python train.py --n_layer=17 --d_model=256 --vocab_size=569 --rope_fraction=0.5 --attn_scale=0.0884 --tie_embeddings="early" --extras=["an embedding shortcut", "capped logits"] --init="normal" --init_std_up=0.0412 --lr=0.00181 --beta2=0.95 --warmup_steps=383 --seq_len=512
Each number is 128 + 32 x the weight over its row's rms, rounded and kept within 0 to 255. Layers, rows and columns count from 0. The size above them is the row's rms in percent of the matrix's.

# layer 11 MLP down (transposed), 1024x256, rms 0.0433, rows 63-87, columns 128-191
size [ 99 100  97 103  99 102 100 101 104  99  98 102 107 104  99  96  97 100  99  99 102 101 103  93  97]
[[ 88 149 100 148 202 158 119 161 119  65 138 138 148 160 107 152  10 116 155  59 112 147 137 135  98 141 150 195  79 120 131 109 107  47 106 106  97 214 118 122  96 134 185 152 114  77 141 146 200 179 123 117  90 143 110 100 113 136 165  73 116 111 146 165]
 [ 99  73  55 171 132 180 169 115 182 129 109 131 145  94 119 157 169 133 153 118 129 150 123 151  45 153 188 138 112 109  86 117 125 178 150  93  78  67 134 130 135 144 116 161 169 113 124 146  73 138 114  70 163 148 176 112 180 130  88 124 105  72  95 167]
 [ 88 115 132 142 145 136 129 151  98 122 132 129 142 124 141 172 104 179 109 132 141 135 166 115 148 126  81 102 137 197  92  74 122 120 183 151 121  86  96  88 125 110 104 179  71  91 127 153 168 193 163 118 159 112 206 159 105 113 123 149 159 105 138 149]
 [157 128 135 136  68 156 129 133 116 130  84 111 166 110 138 104  97  85 163 124 118 122 113 129 163 159 160 139  85 100 120  56  95 128 115 131 105 198 171 125 125 189 116 156 186 102  71 110 164 163 175 140 130 174  64 124 165 164 105 126 145 101 137 148]
 [122 145 145 115 130 138 130 130 111 181 124 115 116 202 115  85  65 151 149 118 150 181 115 173 101 151 137 104 160 183  72 161 138 154  82 125 172 104 111 139 126 135 144  81 136  81 150 108 140 162 103 149 117 109   6 131 147 167 104  97 160 142 170 112]
 [122 119 128 154 121 100 118  87 124  45 113  98 178 174  98 123 164 145  65 100 130 111 124  89  85 154 120  95 102 106  84 132 120 185  74 164 111 128 140  98 177  66 145  69 113 116 126  53 110 155 132  89  69  68  79 132 108 151  67 137 111  89  95 133]
 [160 144 160 114 111  95 171  83 133 108 152  87 129 140 117 186  95 128 179 109 124 126 156 169 105 163 177 161  92 108 103 136 189 177 112 153  97 104 124 145 130  72 111  33 152 187  98  88 121  90 137 150 151 128 176  48  48 153  67 149  82 123 140  96]
 [165 136 163 114 115 197  88 126 126 124 142 154 108 112 157 151 146  87 105 124 114 122 106 131 116 151  71 118 129  83 111 101 187 110  63 117 137 106 146  66 130  77 141 161 111  96 137  89 142 189 154  96 140 123 106 201 115 117 131 150 142 119 148 119]
 [151 180 125  65 137 102  76 144  99 122 116 173 163 168 160 149 108  88  98  59 129 142 141 153 118 146 128  82 136 121 110  99 144  95 160  67 146 126 136 130 152 132  66 156  94 145 162 117  64 145 101 125  93 121 121 183 146 125  95  96 176  84 144 191]
 [132 146 154 142  89 119 189 181 105  96 137 204 175 141 161 148  93 181  95 173 121 108 131 128 175  93  87 118 158 131 138 132 117  92 138 113 102 124 155 108 148 130 170 100  84 147 130 105 121 159 125 159 209 117 145  83 102  78 141 122 171 120 104 131]
 [139 164 107 139 127 124 100 149 174  97 131  88 153  99 145  76 129 112 153 175 111 130 168 122  97 146 111 113 178 146 137 139 116 135 170 190 106  91 117 156 147 126 140  78 150 175 136  85 136  91 117 181 149 136 207 151  90 110  80 140 154 114 128  50]
 [ 92 103 117 176  99 172 164 127  80 169 160  88 163 140 168 170 123 131 130 183 137  79 116 132  72 129 107 136 145 150  97  80  90  73 117 142 154 158 134 167 121 110 105 143 164 137 152 115 141 173 146 128 148 113 127 162 161  65  98 102  80 146 169 110]
 [155 182  52 145 111 119 164 133 195 142 185 142 135 123  85  91 119 121 149 101 134 129 130 139 163 153 180 149 181 115  82  91  86  91 143 137 127  97  75 135 125 151 108 131 166 104  69 171 104  97 130 102  90  77  71 180 137  93 117 135 125  97 140 139]
 [123 155 135  59 158  84 138  82 163  97 137 133 159 111 151 169 118 112 122 137 102  75 163 155 190 173 103 204  80 204 188  85  88 127 146 107 114 131 134  95 158 103  99 110 193 137 158 119 126 175  91 119 118  89  78  97  87 163 157  98 149 118  98 108]
 [148 131 109 178 110 160 131 176 167 115  75 169 142  92  91 140 181 143 104 103 117 144 132 170 174 172 151 166 111  87 113 121 166 138 222 153  88 162 171 131 181 160 153 149 110  81 138  65 167 153 101 131 139 150  96 187 142  97 119 185  66 144  97 180]
 [137 171 112 140 153  71 192 101 162 108 111 154 109 100 106 126 195 133  87 172 117  83 149  93 111 128 167 132 150 125 125 114 140 121  67 103  64 147  80 137 127 120 131 123 102 120 119 128  88 111 100 184 224 191  87 148 114 167 150 173 132  68 135 131]
 [134  87 183 110 151 110 121 106 145 142 138 115 195 184 101 120 123  99 164 134  99 131 134 177 151  35  98  83 146 159 168 175 109 121 105 191 107  81 111 151 106 146  98 122 145 116  74 103  32 103  89  78 169 201 133 157 110 148 182 103 148  74 122 104]
 [ 91 153  78 115 178 138 106 133 118 100 186 206 159 124 116 107 159  69 101 201 112 140 126  83 122 155 171 152 203 136 179 159 137 147  98 176 172 108 122  86  90 174 136 169 162 191 122 187 124 115 124 177 125 117 113 151 104 116 130 133 102 108 148  84]
 [136  72 104 111 151 168 171 110 219 157 117 141 118 156 146  90 134 139 135  77 190 136  87 133  83  92 114 105 114 120 144 159 129 142 110 142 147  81 162 127 161 115 117 149 133 170 152 163 114 125 131 116 113  76  79 139 157 122 147 144 122 108 144  98]
 [ 94 156 115 114 156 188 102 147 149 135 128 142  97 136  89 144 125  85  94 166  80 158 151  75 122 144 185 170 140 145  99 147 172 155 126 117 117 130 116 119 116 132 129 170  77 127  84 137  91 150 154 125 142 144 130 163  75 104  80 147 151 128 138 121]
 [ 96  79 146 142 150 129 171 116 111  75 106 114 124 148 104 157 137 157 118 158 132 181 129 100 127 142 164 168  69 120 134 131  99 149 121 148 115 172 142 124 100 146 168 189 165 165 114  85 142 158 150 150 126 102 108 123 203 136 177 123 100 129 138  44]
 [135 177 133  78 116 137 115 160 104 120  85  93 136 104 103 121  95 111 143 218 122 178 183 132 128 123 163 131 127 125 159 164 151 124 180  89  59 139 130 171 142 104  79 171 108  97 138 111 148 133 179 147 148 184 151 144 129 122 172 137 111  85 146 113]
 [137 103 167 106 167 131 110 176 186  94 114  91 150 109  87 160 141 139  87 120 103 102 114 106 115 112 137 153 150 107 121 173 142 160 102 133 136 135 122 131  92 136 156  83  88 165 199 132  66 124 154 106 125 160 100 155 124 132 122 101  79 163  55  71]
 [123 148 101 121  78 113 115 122  62 148 101 161  89 147 151  89 124 147  79 188 192 126 180 122 133 133 141 136  95 103 116 138 166 150 119 166 119 133 123 107 130 139 206 222 112 154  90 207  66 130 130 111 158 101  57 137 181 135 131 143  98 117  93 158]
 [ 80  87 125 129 154 135 106 104 120 115 161 163  89  93 105 114 168  83 122 103  82 123 198 119  77 153 127  85 147 124 147 160 168 203 101 145  96 140 170 128 131 162 151 120 143 153 157 113 204 101 151 156 121 122 121 157 144  86 148 121 152  89 165 140]]
# layer 11 MLP up, 1024x256, rms 0.0688, rows 64-87, columns 128-191
size [ 99  94 104  89  99 101 101 103 105 101 102 103 105 100  99  96 101 101  99 100 103 100  93  99]
[[128 125 126 100 116 152 130 163 117 199 138 122 105 211 142 113 135 120 124 123 159 165 126 111 131 163 148 124  86 126 172 125 132  84 201  96 125 129 136 112 140 148 138 142 123 144 132 179 150 112  88 135 122 129 133 110 130 142 104 174 131 148 128 155]
 [107 101 112 165 123 109 134 150 115  65 165 122 111  83 119 174  75 161 126  82 197 125 151 133 119 149 163 125  56 112  98  74 192 102 102 101 152 114 103 118 115 129 146 145 126 120  94 114 149 109 157 132 145 207 101  96 207 102 100 137 145 114 177 162]
 [133 103 138 102 119 133 121 136  71 128 196 199 113 164 169  87 139 168 123 152 131 151 168 156 104 151 143 137 155  79 153 179 217 151 117 144 129 105 138 199  89 179 137 113 163  53  78 161 145 101 128 155  53 144 176 111 137 134 137 141 136 153 144 122]
 [115 128 144 137  73 141  92   5 128 106  99 116 151  87 118 107 108 136 159 121  60  87 178  99 142 107 162 110  70  95 166 118  89 110 147 149 165  99  96 137 140  58 138 127 133 137 113 148 190 142 149 165 142 132 158  92 139 117  78 137 124 164 159 176]
 [ 99 186 125 164 115 116 147 138  91  57 115 121 116 110 176 142 121 162 200 195  98  73 120 215  94 133 108  85  99  93 101 113 144  98 109 155 136 188 129 155 103 121 155 109 144  82  92 196 112 124 126 161 110 129 138  98 113 119  53 152 187 104 122 141]
 [168 138  74 163  94 107 122 151 175  84 135 193 138 145  60  97  92 158 141 114 147 150  71 112 130 109 130 123 184 155 158 143 148 121 122 101 120 124 115 177 129 108 124 109 113 115 150 195 163 100 152  83 186  91 120  92 139 120 103 127 125 163 122 134]
 [163  87 105 120  77 124 127 113  90 141 138 110  90  95 156 133 110 169 184 119 151  99 180 104 147 109 130 182 118 143 181 167 133 145  78 138 188  67 145  69 121 168  75 111 128 138 168 108  90  97 125 148  96 115 120  51 171 114 165 176 134 141 107  70]
 [ 77 143 131  99 158 135 135 125 166 131 151  78  78 142 133  76 120 109 123 142 119  77 116  96 132 161 164 166 135  82  91  83 135 177 119  71 108 103 127 100 158 106 121 157  46  92 152  83 131  94 142 117 119 191 132 189  87 179 111 144 113 100  87 134]
 [121 141 115 148 144 134 148 201 145 190 140 140 180 144 105  82 115 160 133 160  99 152 116 126 194 105 132 119 137 163  77  63 135 124 119 119 172 147 121 118 161 166  68 129 144 127 102  88 137  67 147  72 130 155 144 137 106  88 160 182  74 116  96 181]
 [125 124 107 140  99 110 104 207 165  86 155 134 134 128 174  81 112  91 148 123 106 161  89 102 162 163  89  98 185 109 156 167 137 190 141 190 174 131 156 138 119 115 140 100 114 178 138  84 160  59 148 151  88 118 144 117 181 113 143 150 140 144 116 164]
 [124 187 157  42 123 144 128  97  85  89  95 164 157 141  80  85 127 170  98 105 148  97  90  52 136 167 164 155  88  89 160 132 121 124 132  55 117 173 104 117 143 139 143 146 144 105 106 156 154 123  97 161 191  89 110  69 167 124 119 184 113  78 101 113]
 [160 160 140 144 158 147 100 114 118  93  68  44 154 128  95 168 119  96 122 122 134 119 128 169 178 122 152 134 104 122 110 128 114 127 132 142 180 141 154 103 192 116 134 102 144 157 113 140  84 182 139 157  96 108  80 108 125 122 131  92 170  90 132 205]
 [118 105 170 140 171 191 114 189  86 118 130 183 162 104  89 153 121 206 116 243 105 113 120 177  99 156 111  94 189  69  88 142 127 125 124  67 122 163 146 145 145 172 159 122 140 158 121 137 153  92 171 126 131 130 134 135 145 122  86  61  86 124  87 149]
 [ 94 156 133 100 157 155 104 132  73 151 115 102 124 164 139 116 113 206 175 164 138 224  92  73 142 142 163 192 131 178 135  89 105 152 128  84 113 123 184 178 145 113  87 134 104 148 118 148 149 176 161  88  99 128 162 122 136 172 172 102 181 150 107  94]
 [218 130 124 114 117 134  90 109 120 169 156 104 206 165 163 141 131 139 151 145 140 125 130 181 143 139 135 136 101  63  99 101  83 168 109 103 136 155 157 194 153 125  60  90 149 146 112  82 160 182 117 113  89 163 114 109 115 149 152 133 139 120 147 197]
 [158 150 128 157 157  87 143 141 127  81 143 144  79 132 131 149 149  96 131 124 147 233 164 165 109 152 109 152  50 102  74  99 180 145 153 142 119 104 154 149 152 114 171 117 166 123 127 102 140 151 162 132 165 124 133 133 133 133 124 132 121 200 154 126]
 [144  95 157 124 118 120 123 167 156 114 133 159  97 129 160 151 116 137 148 190  70 145 119  89  80 162 102 147 154 138 137  64 152 136 144  74 111 118 171 162 112 117  41 158 189 144 127  51 167 103 102 119  95 103 106 145 125 142 102 132 105 124 169  93]
 [ 70 100 174  93  91 125 149 140 161 139 104 160 167 154 124 184  87 143 100 166 198 119 104 174 160 112 149  84  75 142 147 175  82 127  94 112 148 141 135 118 147 193 145  69 125 200 155 104 146 165 165  34  89  81 120  84 103 124 130 123 155 159 103 153]
 [121 132 115 105 131 129 173 117 143  47 112 180 122 188 141 134 117 101 159 127 135 101 106 107 181 146 180 113 129 129 124 162 126 135  45 125 128 144 161 155 104 120 111  95 128  68 107 108 115  68 135 118  94 104 156 125 167 128 128 158 143  70 110 115]
 [156  94 102 115  44 147 168 114 100 168 172 135 111 138 122 155 128 140 120 124 135 120  95 115 120 183 118 147  78 128  97  80 191 112 145  69 107 108 156 128 191 184 145 111 113 127 149 120 138 119 119 156 105 129 156 139 169 158 101 117  79 141 163 142]
 [114 156 136 219 179  98 169  95 155 162 137 119 106 105 157 152 106 114  63 173  77 174 122 134 155 170 129  84 127 166 107 115 185 148 151 183 160 128 154 137  84 120 123 149 127  14 125 138  91 157 160 181  97 118 123 122 113 131  84 149 151 147 144 129]
 [132 132 143 160 174  68 124 115 180 107 105 162 135 137  82  70 104 109  97 108 142 165 113 137 187 127 101 150 152 171 146 148 170 141  90 131 166  74  91  80 173 170 140 113  89 121 138 104 150 117 197 142 129 141 126 122 147 177 180 153 127 117 155 170]
 [ 63 146 120 103 133 185 142  96 129 145 124  93 187 140  65 126 113 119  83 124 188 119 147 172  96 118 130 183 130 145 118 105 170  76 179 108 113 111 121 159 165 136 132 155 107 109  98  90  90 106 113 150 115 109  84  78 124 177 101 130 112 134 131 165]
 [175  84 222 179 145 125  68 131 154 149 142 107 115 107 120 128 130 140 132 110 146 136 136 125 112 154 113 145 144 139 121 160 151 141 111 155 126 109  61 163 118  76 196 104 114  93 120 147 126 101 174  70 142 102 135  66 121 125  97 145 110 131  91 140]]